From a checkpoint of a small transformer trained on Wikipedia.
Size: 11 layers, 6 heads of 64, MLP 1024 GeGLU, vocabulary 7719, 25.5M parameters.
Each number is 500 + 40 x the weight over its row's rms, rounded and kept within 0 to 999. Layers, rows and columns count from 0. Numbers have three digits each. The size before them is the row's rms in percent of the matrix's.

# layer 5 MLP down, 384x1024, rms 0.0455, rows 310-364, columns 0-255
092:542530512523556492452479510524594498512517481510506566473487511487542463480529484517500499524563515560472501464558580486564508517480488562475526462512479507517528501463533483485482431491566428543575525432471452516476507482493537537516459473490441397481545532552503454490514529413544441583464478489477499560500588459402505503520433493467539457452453547526485513484405494544496470480530494515467416543472459541503447523475458499456554547538547426457492475505504527523551446525562564490510553503469407455514465517474571570516510435528532478450442487543557500494470568494477528518521466522499515520504587492467495515534472544519562414449496513432482530515464469468515454548496516529577536518484512524459413472607539492548474460545467491510509434518466463503528460545543537
097:502477505523533559526533466513520501520488490489557496488530569446508595445496569407503524452465534440472565432510488492470473442423567491516566474544503515429462540546439577444520474518485521506473523484434531514478473434455471445486539429574539537498530416490507431472551478523515475532452525456505462589474561544473489489494508506464450483506540525525535452556477485550405534514558473473563518455529546555504456519443541517546503441448481485479544441550533481503446569476441539555451480502515518508524523550453518491443536562507552545522486513554455499517527570509586478487528527538527504533540493450522444409522522530479504555550466427524504440538553490498540461510498461497555441431506549421474505496492535521503543497456456490535481519530496381569424465482516458
101:475512474464553525521528465538515520549482500537503444489455505514500482497473461416489539498374528566534494456553529398449464466431536475489505492445469531450512489531538482444546506572564479475458406479468516496430554434585498472461469406508536433479526524534574455508456477448403532557505523461537550493495550531494573471419483540505483506523508522486508473488497427549475574503476516486466561439527450493519455565498501549504490406488413480488525500499519495490474508436531434467551472466559482571476528496515572476529478539453483543512428529531537538448452433479414452555518460422553494462473522464500493458515489556483520534549478536486481481542428480545534493533578458533501473544515384582556572532455532489497491479544543509461483525538485487485493472479505500
098:579556528539560521511485521522492489506566450515471505538494466533472481513487506452547391563515530510496471535532575511561432488507471413554469536484473541456414485487520493485532528484542419402468516478491540541497438535527542582425492527449464489518427508394503628503454495542485477511561483493551459468397456450571473486474538562389501593407484505509498587486459490509535495578563542513512595510478470495471493540562489509481435480500481416463517483545484477482470505501523480534501534446470496505517507538475417472519433509491494538508519520560466507456546497486488473578521520493490413515513521528501477475516519500470542540501469571552467551520568427498499580465473507424537514421471503533492500486531511542562489475444404567536463494489436512512503540569510470
103:484487491446538512509506522485468473475504473539419462502510601521516497500439500511472463476428498502493489528529495469493493553514526500565465493564517440538528412477473559464519525459509521582462453468434507550455479518462498510493512525464482462475537485535514534549472586520507502516452507524424438481497435519455499435487493491429631548443503488512520555576516487565527462467512552435414542479470482475520494429512542484451455576472577476477457547456466509484521436498469494568534475552519538483478523624499462454502484515457525534521512508442564527488487614580499512439456474570509471498517549497475495548497479449431527534510470464504415511518518508489525518456482562505535463497528503481538390505523505545524489477499532499470544511414492485557494525414544424
104:549492504536607533507500430410424510455488532465436453455551549496463559464443496533564468498517516547502504468555542454549471554545568525454537519427478473477515471461506505440469484505519499494544492526471533413542432481541539513495522457489406475457522558501501512485558483553486516458576529551543455494448448483505526442496552483485447593540552487450543418500511490494536532560500461477510432491469508501502517475494535459603574381458442559482492445477513558530553452491432512476476587520534477433480520452511458514526520517545475513465477501404537521568556378504444448535476503522446515447510473492490497563413477545563527510473512503555499574482440460447484489490505510453469494458484536535485522513488443643521485467485431569497453460528479511503491488517475552
101:453516485493470386508437502418485511503487519513474463447596565479560508544428474530528463491369488501475497456480464478511457466468460524487508495443578483479493426476428551482474524519490522544527543425449456508499523483464464468476533512482474501476507553518425527539487529503538500498479518494504442472477502532446446600477529481450474475471542503557493473556546485487559466480447524526518528446469516500490481537480520420574518430502542473568458536527493526523454479466456602519526516477474541525553597514482493477541493508563563537431427454484469548488516535516465489523448488429527541512546537476524530585466522548476484459474525427512524496528546524547478458459473484541431520470532522523483550459449536517541511476491536499455467548502436513573487525512461560
100:572512468469523527531424532469440539530505555512499511376503527509547495433508572492511508465534469470501437552483454504551457438472592488510479545433415465509478477581508569553533438509473515470557540441507445547530531517510511535506483490536547540451518523506503524431473523539518500473444512500497507567499532444498565515477443505490475493489542512465518525487586548458470520548497508514537477510490459544528528445509478432541484523479500533501452461577459480498539461480447474542467485530508471519483489541502484463499527459526475461477592461581541418475477538466527453500534479533466591531543546495468424573515526516564446442472489435606514510498420483520516488487460550516492556475466504497523500470570449512467491499533538531480532516433604472511550490488484503
098:523495508525461548508505587560478489488529503513499524470478509561470558520468476535515506566552477538434551507453499527485440444494449515463502489505487535460526535470525534525526503427441598477425491430520452493572561475513423448485494563514475490621403495431495519592529538512514461483521451549518480500475544463441519549459573502492490491465470487569524463515425535431558486485527557475512483587490514563565513434538439529504522576533524519446399474532565558552528538476533546531501487452489474465519489488466455474515515490513489509442477442463499533483419502525542484459526481546482601531480550585471455486549546469497461458484558461462499432529525454529467473493551549574527491476468510476499495514475522470497423527525488497523437486488518578548532463461486458
099:488540463466478471445493543470478516472554502500527537429478448517539521466510509431524498516528507553414477532452509510471484512514492496506433479519450552545477470498481488530517537515492539544507478487495543414492438498567583422484468500488441536526541525541478495494549475472469483583525525511472453496486459571501511597535491557497497520446518530540505543455510450550468506533445478493472474501479475462586465512557515458480515513550600581562501522513436529512429473476524515452479539495410522472503435481506506533528495442517487573438463577462500430581515441453582503464529514524509425513515566476476499422494514540535491557512575474548527552561458496409490443494479480513542502510434549556523505554468413497556497518546449537479479516513496463539480492501498471
100:526499613455519544494520525572448478521514467533389494476502447464425502510531482482494452582524462450573499505480418492506520443407485470499533510450517425534499433493549459508475574466537460367450461515543479527515445466575496483518568466501487523455438504477544526551552542469496523464591556442494516470581539461525446508508550440423505564472526484534502483504533534477512485481519437462458540500583497447485512544536490527525446502529493526453469553459460544519521411547469486393529497541425512491507552524516460486486442487521405557489485586523576455467509495523529534549448501479497539479482456498510481456448496553491469531465463443525471460566529509525532454566498523460425533518472461467513539522433509497505475453519453545482470484523464472488531509479521488
095:521433466501513477554493447493471515507545496465479428452501453504526519557480501527500501520471510507595500546530446490504534457507561588556481496442500477497506517550579467550496497494500504527425571561568482546458471503475533513490483513468447519574521563462518503492502497524508521475434556546484536519549473531578499522520509477499555475470576511497457439534572525459489554461501486487491471526478547592477569431525493446515464489468550518468599421505504586516426651510484454571584551507473490542435503434498465554556557506424462526488494400525554528565521509493501494537510480489489526480521461544533403479440466489526519508480506497538535538460550458494448566534455497525497503545495504540561540522473473500499505466528534584577496476535448503529453519501524522
103:466570468493537552451510530469563473480480565572458510468481592456455454503442503554546545453501542520468513553488549496493536486460534507462539481552497565406490516497455435534497474479505462524495559484579489450521450492567455514536529525465502493497517508455525411477536465504569549421524463480515503421485480475474533508486499542571542466474452475472511442470499507480513495556528519484455522498499422445468547543497469492417491533419468523466485498582449437527527465522511457507559459448500465481553485514505603491514481501454477498509512484501516499566541588498473516502505539476530539444555557558486398527533454473462478458525554512494557470479477446449474557459473529521551417450546547484553473520479510516493439507529449500507503498526494535542566501488489428
096:526510536548441563524455453498477524483528489555489511536492527557524460517476494553552524503504478453457455435393482596486482472513531437545469500433485526539519511472514522501473482575477417483515556507523435491517552481528506598510463524506476495515472516513456512532493484484486492555505533446540515445466480510501483518541500524476505480514489476545509577447456569507519483512548481487485498520531472558461508487527386464487512451489475419501495536518480499503418481479553495479504524426519447489485545562496455558515495599475494476537513584505486512489480514477449475460503501549546481569572485539465539505493527499524412494537459508470425469469546532465431566447503451521480459470490460508463543601499483555483442463496553531525488521471518549561486482522577489
098:451484467463504495479563464472479539462494511509528549577506511437486519508472534436475471473486525530492480475448471516513500538463498480571500560502478459567491486484531568429422440495525650449494442476472468482516426525565523503499494518446455508519513500554497509498506524457473450494504499566429482507545551461503507514508513451553503495514561541494527495476455427464495494508567492530459563469481465523492484486503456488444517521417522442470462514502495598574530469506474532504513460531569486550500473460502482476501434573476549497445536492488466551511430516509524509524578487534520518593423480464497517427525486479527456445483514534475514497541511497502516497538501452529484443511488533474530525479533503510524471430442487502563521543485518512502497503489565479
096:543535500502456542531506533451540533496461502481478443533485491389539531477469537561458547433431465514523538441445493494477392478459461462524439476545436500513523502449420486514527542438484530507538470486555500507499458498533566482504536499526483494501537528476529534486484427521466505475521510482546477526500468521524478475506508525504498518448483419486544472486518459536539510447462484481456495420501500420511530501481524489513518452626492424425414530454506532487477449493529460499507530493458518467556466468508569525567543525465474482539477530523496499493522521478485480480408483460556501524454530473444438472528497494558498493566549529500533466497510550513450494479457537554472442498481467529467514444463495477521514450514520535490469465520561499469615454537486495
099:555490488581507513460507472539536504528498445535496478460532500448510495521456486496514533505511478493465564422583503456499505485446462544498531458471518532506459554473558507527457515437502495449531577507546468568459542554531495548491451507451517535485510552518482516577509483473519508526506460540566521568469469557462483527496467588450488418533592556507498517474487479528487469444427550505524585497516490509471549482546491464540506557548525461480403433530468586541552470446452535515542538464480472486533522515528477424383547474463553532457476522411556531475473465448489477449546505471536531554570538532471466551559504514433496504516465522509472401482484503528536504562558447536480486496543455552581521481490513511506487538482499504511528455495464399550565550570576457
100:488482505482485525530488592502472590469465579466472539490587507501520558508581485519527466497435485464432521498415443471454498512464477469557527518512540450479447456488552485521492462539473517540523474558534554444480516539487643502502513525575488476484485474532522496552483474488468479538481480486453501480434546502426447553502480506506468499483465551512482525512495448513524475428538511415532539454429497490479439551538557550537511510463492478532482495561507535497463480477541541551465468546434449563454533489484520525498456456513489506446459472541414472500450484471503456513521464475416490582469448587447496434527475546461505531557467520497453501489559521532527503493508536486487491502527499468469452507515424488471511483556468467468532449541508552433475520544486495
098:588497432474449480500600451498459438531477489506497540515560495516509479512471527581474515517577470527504499535510416479474436592497426566596464539474485463442463431486518498484536460463502473529560434495534551542535543532488502546519541492483506511494447499518552484537469531526501523470478531550515440506556552533496495465548506479481491455524508594473555524460540536539557494439520470597500446485522375494535510476519538509487456443486485584475499509492504449552504529476496496457513493445533525486530447453518478425495480485515487456471476507579504425485421510520530498460493488502500547453481519564503516471523507512594470553523530523486517477495505520607432480370465487519488543512489550482531462549490490560492522520457600509563507537473501507495540439467455448
104:475477512500491474501473494493453452558535494545500476418483527540524496503492564482485521455503479490452412537493523499406499526508508433465489448526485463429488477544531461414531490453428410495523466510453532519532462488466568439535542545506491425537549486378519597510497511524471492536480520526453522551447496532491549462552458471515502481524453531562474509542501478500456524504505515507500523536509487501442456457463504483497496477584444524540549432483513549476537471488616515478508503474515460513502474420469486571517487478480532525511474429527538508507542486518483556479572481538516482465484465486507536548582491582453436461501450468522493444550436500516515474496552513490570565556541537587463528482521448513431568557512495489530470494500516424524545562528537565
095:452589523589517508504497529513450571545478456502553517524495487483522485506550407496491572461553534541513544496480538442526538481516483407499447476497560591576498537592567530465530536550446482538491492513532543460517504477448547538515431424509483490594495493509433555443458486475527467483532510490523523457477493514488489552443472482473454570517539520514488472496466506457512571434452504465540432513567560502559508509472450527499478519463537493450528427491533531467492451526490489510423505441487568431515500444501421513539509489479484467515555502471508548551473569479493532565507552460523511538485481448516474422449437534501556577517491482526504508479490502560535502425535503450555539490457449507504563595517480532512479494542478543483461485512521466484489451507516472
105:452485546521515531525537509505497490532494591561466514443455482399450553441523532498550532490502506524550523452518545568459465483470526524577464496438493563425451481438540487528552450507482513502528536509455546527554505526513447524478511440574487494526451537450489470522537577516457497547454484441467476521518488539479453521480493447566513565504434440488500472523520577516431450496502504497467388491528450502554436547464493528442475557526490521536514445464531437485490560429586564510571534452478490492518483480583455579483484495479441439541494479537471494472497374500592495539458549466456517518515436446510452509548496517525429535483485459440448475498480528554482507511473476487464518510482496506504491468531491468460547548497457553525503528505554539454540511507523518
097:564522492465484464493481483505425465534473570494503563526469455454434522519556579502412518501507433512438485574505567491517503507424523479532471513497442537538493511502512513475524479489533537559459451474508581512514455499454466397498480504550542503514451504539493508496523490505445480471438461531493415454519436424544484505505558465478548472490508493512492420465519506502529458531494470546529481511536471463520529500512476481432522420510495590555536459565501532516476460452478458498507508464512506518515531470524558492462457595548507560438537514433547535501499416524598466469533506466533519481495445499540513509520513530487543493528382483469526509470549562508508457539516519461510488530518516504526453532563472497500480463489472485571458543478496466429540465518512506
098:557434556482445492469481458453442521520454452524436579500453567473494441477440461471452508484466451467487523496508511498447487556512502522507503480536543465536500447471472459493489519584498509528573534517548533556567472529525430473505509491506509475493508507499543581474508520554446499485487475503493505503464430518362454475537535496494462509638496482533531445512477420533526444546478517456499500480461529504557487439445538500468480424494490554467511457495483551506499501482478497542524514490519538476464471461501540481529472498496503569554470491490555509527511472555571529504517524455487565552491439514547535562498505434538512494472546523425489475512489557458480475450559476517519447478557485506511512502506444535514484449498433471518509454483522529486428501479496519
098:508526577466497597466529481468452463517468463499629506455470555469463527421528510553543477438517516556478462544463489523433580538571516483535491536491466546534566505511481473509423522562423477519508480427468547451503492558516523536560537528484555509496566551493453437490508489510481478471481511530475467458478438518488509543509492496521502491581513550459504499539426512543501512468491537454470543469467488502534446431436526480606468508494534489571550524527545453539479530544466529481533546525508538524445491442542559520501549569553481527525567481469493499537472525546438532462573503425535477479498477555494515461497507521561513505515499460503552462505423542512513517406569527488530544578479485392478536535491479509453539550497492472477557502439460467465500420514578484
092:505443552532539455464445499504539501489549490486455523465502497548547497463517478515500506439465473454528521558530456505533485484490478502457493484503447451499490428531511531526504475523514423512518492484492548514508427540497460481520509497473433392523502524555481467501522509513571569475473508537492456501554465524489457487467517484511486491493434504436504497514472512510492437478496587472503492495532535514470427441511531546527522502466493462522542490536440489528465502449479457496461566444556434440519499569555550476556534448525520567475503509561448480455483422426503580504572577521530501497518455496488582477552511481540492517490510430468505429495487496455535484464574530519402479504539437427481500525530433466487521475521461538488521518534537474481474491528450587
096:547486554536516477456438522486535478535535525512448534450501517489503544524489513504524464453480520508461466502437476428481454480439464556448453423527495542506485460442528510488438549437573549459510548425500532522514514608483490517549537565511483492504531386462503500499451511560449501496525425503561469456481477475539511484506556496478529517498472559434494478486530526476494526516521496556481475543492518484522492525437457459527535470518527512618455430474501515564461471533471512491495494366490578505485538524511457493449583471511473439526503561460496455472496499509461470538470523541530499426541488465451461512516479500432455483476568531463486491525470473521516414445517542539509557545489458499500505425471517522533557500508561486444538546543485471486563499456475479
104:494509550486538520543530545449474502478598483518524496488524488491479467537492453469510535484552556536485480528547520463542476477465550445505573522552491471485406505472490536461536510441504576442535432519499513522514383555394525508536512526522485542537517457505531485553473615522496534469545443489580520510499468470564540441552532520484535490477538525490496593553582535545453475489482467480585509519471497535531559462473498545386474493502479500497440512491465544541529502437542408473502514540558527482524428565511502446425542562567489520499415467473509469488517535479580529383584446515477428456538533486479578421455536473534509482565482488481584429499551521549533527492439536531512487478468504487510526503468434534476533479492521496470535432463511522522478543464539416
096:490499486488525504528490551528558544481542496439512482427474394522501587491560502523533550473498517508439489449460540431511524521480456542491567550505477466457528524487518486573522505470544423518437571438584468433530535488489467441531542558508544440540539484556427493562475463481508547623558476423461466526507458543470515505484424543525496554506488472538509474512422557518434506532491504503496523441485557523553585423479425464504407399521508521525452546452487468561557470517515504525455468516502466535547539509541513535614511476503597492411590519483440544479611514546521430520530433454536476503553510519475464498526522462437513591473492540474428564549539468460450501461559470531526549468542543519446515515545521500428491437573413513486545509556502533375491498507582513
098:516511526506558433516463441484456446564492469487496555446571587494554524569451493530441531494483455496493532471508512439542446496478472532585471558527466520407480533509467484511533519510530490455509491446449491466484523507516552571453467501445505487475543510405462557497506425589462536504536500461479531421489530474493499549502512478430478554504490496486565576463464479557521463559480594501514522530503476524549523475467477501511548501602543558538537512612551522473493566505491523491480485466498523469496497474492475477635436520519525565482475472493440401462541472450527471584490522485465551514481511533622502432480469472480436576536469524480500580454489516470455453436507521501534441458503480459415520418440446491462480562509572612486525548519504469449526486548439424
098:497533577543531533513565504550567475438528524491540517497470517535473536511532488517545468540562499464516490519483466451517456548456478465490506478420491529441443496451442470508471550609478502562504511525486540510520454463539486497526449465453521531564471488556555488442538424506462466551506581465465481470367485488501441459548466609488515488507548474474465437451469471483505446522496531470517445511487453492522559568473477443444511526539581514386508420512587540543542511499471582465570434457485483490469511497516502495480449537510511394500552461536545456461490575563546490456582485471522453517555532482474423436506547466497501453492547445503509474460475533516561455515489529471478521463477476471502460467468418555490535444541410495507529492439602437452497570501461587
103:511512517459487558477484516521447522463434500520505518513519511512499516528497573510488508451498484479508472509578522490499540446492483461534408498459461380573463576495459589519500506488464487530506542491470375518469524505491528472535517442534405530479461475489518500512470583532578497553467467532463448605552497520544541503494495561556472518579604582507456513454435564459465514476442553544482560512472502477500529466529577501464503450503517463508501486448574518464471559525476475481530481462487427512475433567540474511474534533470499567537526473508470509487502399526486466462496522540480487545544531536563608492532503518491499531519524501460545460532509441419502481463439380535434466451503471520484534563544574533516484530488531490557563468481535508547557507468513531
096:484523553518475518491573473471475559532437451497460564580471494528498564470491523550533489440497452479525441489533504526529516445507410458450476466568553457575460466530461477464522512487549476497499474505572571467500531522496510485515539490397573424486557504431557429485480500551510581479524448516425467455498478479509472474508461564477467513410520530536540493516471550474468495488436497534535533514504403489524546476511581417535441492555507590469524511488513514518452497537413519495536464444485450554538428546484477489454495617449520520518558495550571403552599509492546570524558476469548480537544498506456545457482528550521480435497494479519516491520542475456505489439510474488539438553472540464517521559519457509506537532486607503481545482531524473450464420497478547
094:490430472514460438521564539482514493494506535475545502536447612584511531507539511511507482466503474512486524532562491534488523500516529481422493484511519557420452497505507439472501491538446546540451462430539516473486531541463524560500436476519494503523500556498515510471559470551505552553531511532528450427514583481463445546510490448487453444460552460519475525449451456476530546571555493479500513504470503424530527525490527530514446458537528509447419488526515444435557466590562488492466540437479551487510516539424481447497488440463498515488586468539511509489460477463521496479509520500534474426442552465447532560448539530512570558506455420514474506511449561540539430449499468571498503491504555548505465515514516548464521551487573498495534450544465545510434534458587476
099:439483539503527517504507482463467475474526507459492475532505501481551459508527491489456492546469463479486537510439439536554507426479548465503485549428504483493470503406464465567525483501401597557457527432507536509473557456442634497522479462525491431559480501540515512553507519539453492481438540520498484468550498493490514516474522524487492539547482498473547445484463558442458493558518481609501512451495499575488510539503461574536512552530474550499433538544508457536499555489493457557511496516504442436425493500542526471478477476500497481556549457535459498479583417539431404491500557415512463527491514443461482516502404438510523580518423525525565520498498490510535497435522497509499473457485516526542488480509520517542462494456506523482467498512509465505470563521458507
096:459512484443525488486530514528564482490494479527444478489528436588540471512557618440437469536517491444494474485495604471538568524523492513464510487443517531537535493495570540437449494495508536563458505454493496446460477443494516545481495484442495481501454480525570416472447525525408534554452510540510500560563595503510503589503468565477469511465515504428484453559497528497464444509571438506484536498449503510480531483500523465460529462519567521546512493481532510490528546528455500423509440581499527538456523540486523524532452484463478459515490525474522513441450494505492530456445429472513471471468479546487481430472518602419494485551492582465534471540568471569584524499542502497405434511498556521471486421512483493494505451456485623507495520482442509473493522433450452
101:531480548507464445543491586447513505541462470506496437509521482570463477468546501480558474548521533501543502562559463545537472487475554535487540442501478484525512506410459531477508453490515509567535491522451571488463492506459495555575519458515438512531452498531454492518439604581459563453528473491519518478476551493530565513488523418571506534446520440483481540474522475458475544551517522424476501493417465476465499533476520506511543509488457497465473462553478404544496502516491496468549450546565407466531522458463517537487506467456480461543497509509507472499493479618480457461515513501427466459516532541489533520450514565510528530493482476541479462465528521489508536478441494419502528502547514506509502429492510559537462484483505534476494535591467510570567499455460429
095:491442510486524474512482503536492567450576536510440485582484506497445502447530566400473511449538523494499468536508483458525496429445538552495505503508467521526525497508519532473480421479477530546501520488500521461508488525492503502535457612457532497490430582502535548532421530486514476528430456473469528548507524514512507573502487509462512484402480524490467497524456499477495492494432497524459422446504504504449490574524398504516418466570453528418499527549490546466506446534542431422494490503503546450445546485484479512493474455435465458513489421424484506485477496442533508628427509473491503535461432470526460489523496502537507531528522506534568554482449584541491476548493509489543475427472527482465540467515465494459457507505480399487539491482487480444503564534458443
098:481578472420478487458565516462464521532536486439461510578475514530507497518501479502516508585509509470499530499487486529476532463539525506458462463501419571514519499481529482483540507550523560544532538517490471540509560476541558487541494485471482538475503509563550458484498564560451593426530481502400570548492561463548487479519524484549529560513542556461534537482531429468502520446499551504485509493497553498509601503570497434465555554490467447463491553538399489452477433502467494485505502525524498380514466422522525494545579465619531503428517485523474511494485510426476506480454546485541536545517400526516482520466609405533512476462473506454484552491533438479537399507490416539507525560468508585495539513547532470462448495517506527548521512424534499439480536518496508
099:433521489503492483520473542482526433493494458552397465455497493475420486507593514465478522546542460486457515513473461562536479450474489521581408478450582521455511473434524564486518481490452512521537512543526599569523462511484496468483457449572506535522473498558448474449522486522458497455470423482467529473491512453469525549463547433541502478531436543499449520495482525430510507540487474512469573481523444507466481510492514508516515481453494480480501472480508478467545487453426500522510473521498512470561456465509379510493487527519553539501521483529517499569503549518496502560539489516502513439551524446544591400530508534506560541512489529516605544564449466503529532468478512555418509474530503493442465470473532527575517465582535419507486519439469459513518551489467519
103:479524533440498522525476497564483522538496579502518400525473485497490528514511496495551515485493521549498534449552513447470514438555486491415516521514439512576453432508494516473503485542521497458488477500516508544515458470494541476458547520499525544463541503522541489533433549505522492511566481546514501526384491519555566560550551524537521564456501505496459479529472545497475495464518642456449504486516513514522538500527523509525533485562502484569451494484541497449419491502434493511489440485473484521524505439508454601528479477410450525485490573499458462499518443560495478533446469479493395497468449493478498493407527441480504514548489581556485474486544468549467479494555475510511414529501432482513486527514541490502551480452570492551488489493466581533468532476454494
102:455503490522537459576415540541539471522481566529541507472455541530427512504598507479534491509508463535490536460509498460509470574474467531552434512527502487497454506499487542498533523585536486490538439528453631474535475558517452578508474464548445462467435512481500562447448499535480491439517488465463561480448432463505514468567524490500383537493574498549496526528487512505474553502514538435444480467576438522508440523545528506474544500444493489530537527479518511473508493494480497499493472488510466548470460533582473506537475525512550463515510446448498537533528595526496545490535464507460545582536465422529501494511512540496442477488477511518530547477502470510523469586449501525433451484539522444537527491460476503524532531520419534497522536470504547459519510515514563
096:472471444475473491544539510548480482520454500556526461555503544463493553455531444569526498479522506446513569577525489464531487448569460488487519510551535480434497502503539517528543511536480440453469454490572564554520523499444502478503441437444497490407496561514598468497478521510515502484511491440524496509515572501440489490487504533514501490473480527473542499460470604511485520481489527433463523532492541466508446502476561446542474606468497594508508485452501503491474565551556466469453568500569464536498559499485519464531508491560527530481533508421483439419484534459545524430504551536488518553515455585485482489463557494486442526476541556512475534503547488492487452497456528540470490528464548459457456550504486467487503516528457524499483508445478483541531483510542561
102:513561541498444498466500504461462451507421451488461543415510478581456531491572503536515578442476485513523449513425508504495580507500555539482520497447453501489535493511471565551563574550482466445494558473487577543504546469477511449501480544457533499482419428481458581551479422526462523529470557496522488497497476507494465478458531524465459489536501456540535514543569563510496471495442521556517450501522493469439465455560490460537498536505443528484582513518435424533565566472488565536500489503478558481446457515505525487523506499447530498474468489448404541552518562428451535530569487516522454504514461489446460531436507486523513530445479455514520550515558500481514452524458452494539513442537585479439421495522498492440572467481517446405533533507471481566448484423503580
098:569462499475476437569482524465520516553512469541480473482503515524477464552601578484541479487559526435519524446503541450479497549529474509455502476514486495557510452465455504561484505510569499538543559585514551538447491512437444573580427546416441519543459460535500507554501493593581408507474486512467538492496467417508502566460461508512511490490544470604484541494481480539500526399434550521473512533595511464521511497462486496464532520499462469524481503469542459519500459472448487507455544554477576525417470436493419531521545551413474429585491503449514509521470400526550475453521473578503533611516484513400582469488555577489531483457478386525442449527442467456497468503541457525476472461507519437509453460516507573436443497511522518503472492500495499507547476436557422
096:472484547461478540444521498490546553529477499495497591450559544560445492540482569496463459548496542493535526519530420511478528484520411530504481487523486432486553440483496551466441491447527488548443570499538494470499520489543530482555536528526491457533532493520532426459421493556519523544521504532550487533519445521486460511498484511486456504490483483462464499453540541462465499507552504535418576509531460530494438484496561525486547503608473504455529522506528488486547502474470516510556525419574541468435531480505488520490497488526509513481517552526490498438457532429509531552542507513559487527549506409454481514495471516517472484469569465449467531501489439524507455491487497496448540549455479546487507545538506501507505499510500512497466484503600576411501483439506509
099:542477506497520431487392500561533502544495561526474480525461514550454431421541466484480494471466421517438472418550444560506542463471466517514492568411548507451471505564546515557519460480537423466487430460494515490513498501534464462466504522540486457523532507531596424494486516509567549492505535416495517504510481504490458450462527503503439512527539519478522565481542489517524469438513510538425485444559546572491535488475433490485471570491520477503475493503501559455550517456471457510498509595459508420460507423508554444458537413489497496455465459568531553522506498467455467520524569457507503537525480467556433538489522559472503597530504493513551525485546499413526547455507451507512514514381538583503540523559530447571561482516545609508506483465468476486485533504534466
101:490388466519503536471567543492504495575486545458600553474497470527510571522534462524478459503547514509489502470527528466478504497509421539501474508492574466558462454467506502505552391524468429484566443494542497482509441474533520552513591508468505539518577540483493535535472488501526532538500544580488499472474495455497509516451551557459509431546503472548493462480497497529475452492527542458513463458549544443507534451453502531414531468564438555526517434452477452572553539449488574545499446493481530440486527566456444527504574491531496496511525453522490504452521454480539541498471496539547469453513515561514463443480464492484499544428481492462526485513603541502457538498509462520489477498526510534523465520564429504457454433502484495403526450521472484508531481420542497
098:557476420465468495538563474474503557544557574448542488435505492450472544471534467395383473493594464545501507502516478515531497461532424486524452549507546450487538496515548543444483478535509428577449575471550464475565483540479506391530480450418531485461450545449565567520620503514499567460514508537531448477426534512547431497457548504478456484461531498518507469498550489476467468511520508519498507547531532535478525546453561466493432523480554477438490542528520490421451533502473498425471480513493461446541475464463578464472506429518455448472491507411474429508514473460533503517456528452515523498500456547485486457526496468419456510521472515543527453469483484486473495517541467511481539499508499521473538478442556443535530472406441491581507522459487437463494459466528516
102:459519474441548513574487510446427427485513404501516428495508473551468435547484463541447435465438523547531477588502453559540451505472592502576506455459514461584494538486579514576481431574459504454593541484454473491559483490484501568520543520438520519513550487508497536512529506564568448530434437479498488527518461482526475508508608481507490510479517517515579514590576531482611472474531481489517524523474495557569468467505507560503497464494468389602504477408518491524424537488494530505526506479470459456480506538518425537421530529519469525480525500500475517531512462507569551470421519445479495502486561488461456502496469534528529487550502416525509528543524596459472556421483478445456495484433501437456484476446455494491451522502528500470475440589484472519524502472512574
098:436528459458447519476528547545441554591453509479468518515508515518521501567530511502446416427574529548503450541425415567506519501514528510495501521528455501538505503525493509471512481497474509446575369427470473458549463571456507557455476514489455477572541529480496437437517478517542439576427563571511460492489568524546501533417477487559500548548493538490491441491552465476454476497491523462496472563544545494431463427478496441390515431454521567483482422458561510502522515503516454528496508513553482538456508513551478499532486480476497543589419531501508608433562516498518505545514476550475519486492515468577519524530433612485476471514451537470521498504504531504543474478488466557499554554454478533427497508506497452459562554437454530559443481478433560522563460585489525
097:517546500489502476523480441477477527470479445511532487526507498537460458535518495468563579548412520610511483590485454432480506508437542516560521514483515562527469464453522451449516506552500500490473546405445542514473465552529493468486485496484500480518507445506482506475486467550492471524481486502469587518535471508537533501485531564518523501557462510492560469458544539515492464565550511501486566521535494503454525520408554506448460483527447606567425536537476479484480475527499538502473457488543518492516534525506532452565483559541438483631477473499494465556481412518509468480481543466436597450528602446461470449453498553532479527471473465514562453540541457581509446453505520477456494525528498452569526558542490530505450487547494556540490469472465519516518484447380497
100:546514452525543542504476509489541499487507463531535451555505531478529552496517546537552429530541429498526440482491563469574528477484590456503492580455491542545528447535544487488451463531465478485453446433456499536503493529488458453527470462539465485565484532455509508527536475492513461476492496475501513488552461486444469457491480411555500575467496423445482470443552541511448517459498483511507524532544497491516484462454473501496541544535494504437507499494510506480497508474492496475496431535553477469527571503547470493559466495489491425501488456544513484422467609480496553416479485466584552528521485480466534511502544511569485544471498478435446452491558459468523391560506477542458556530485361538525501459529460532500503473570487515469506515441511478514440453462437560
099:520505496453488540453468521505492526522552531474473465485543460432463499478532516528524526551534474481541484566545495574476473488535499544409500514536473502510465446577494515554500367445547456479439441463531431496506490508440501443451513570517545498578535484515500457465499522475516455473508497565547557517488496438514551484500545559409444446523526514419461541571526552518401521499542502567432394495505550456500479506446498528491510442518537479509511477501529451497417450414454495453408514556479526517578435474496500525492558476519544481531534529553450484606478581601512512427545531473526535459450495493469465491468613482557516510455404483530478459450473452587539446522523442457572429501558486497503506458452514491559486473534484463499584481399451499506492508458438480
099:453521433518584481551475499478557463512394540492514500450541495474521557462521526482531516471342473487520519508521453440574480453523507531551558521485529498508524482529457472476484452435483503496525480504457469545527511439467587565524556502498467475454462539495513526480515566528441467525467551542481493431561526563441470464557493545518530510502571506532548571559418539538427419486531517442446494540477496414542540496478449460550525485533444508493496542528491473477533455524489542516469430553501525530485537508462537516543516454519404467543463479518454597491571474540455446512539529493522500570516493395478501483422457586541618483473510522512548501573542451473517521537513549460491488556493485543517516482455470469427510435523514490560476620541458553504514487504523474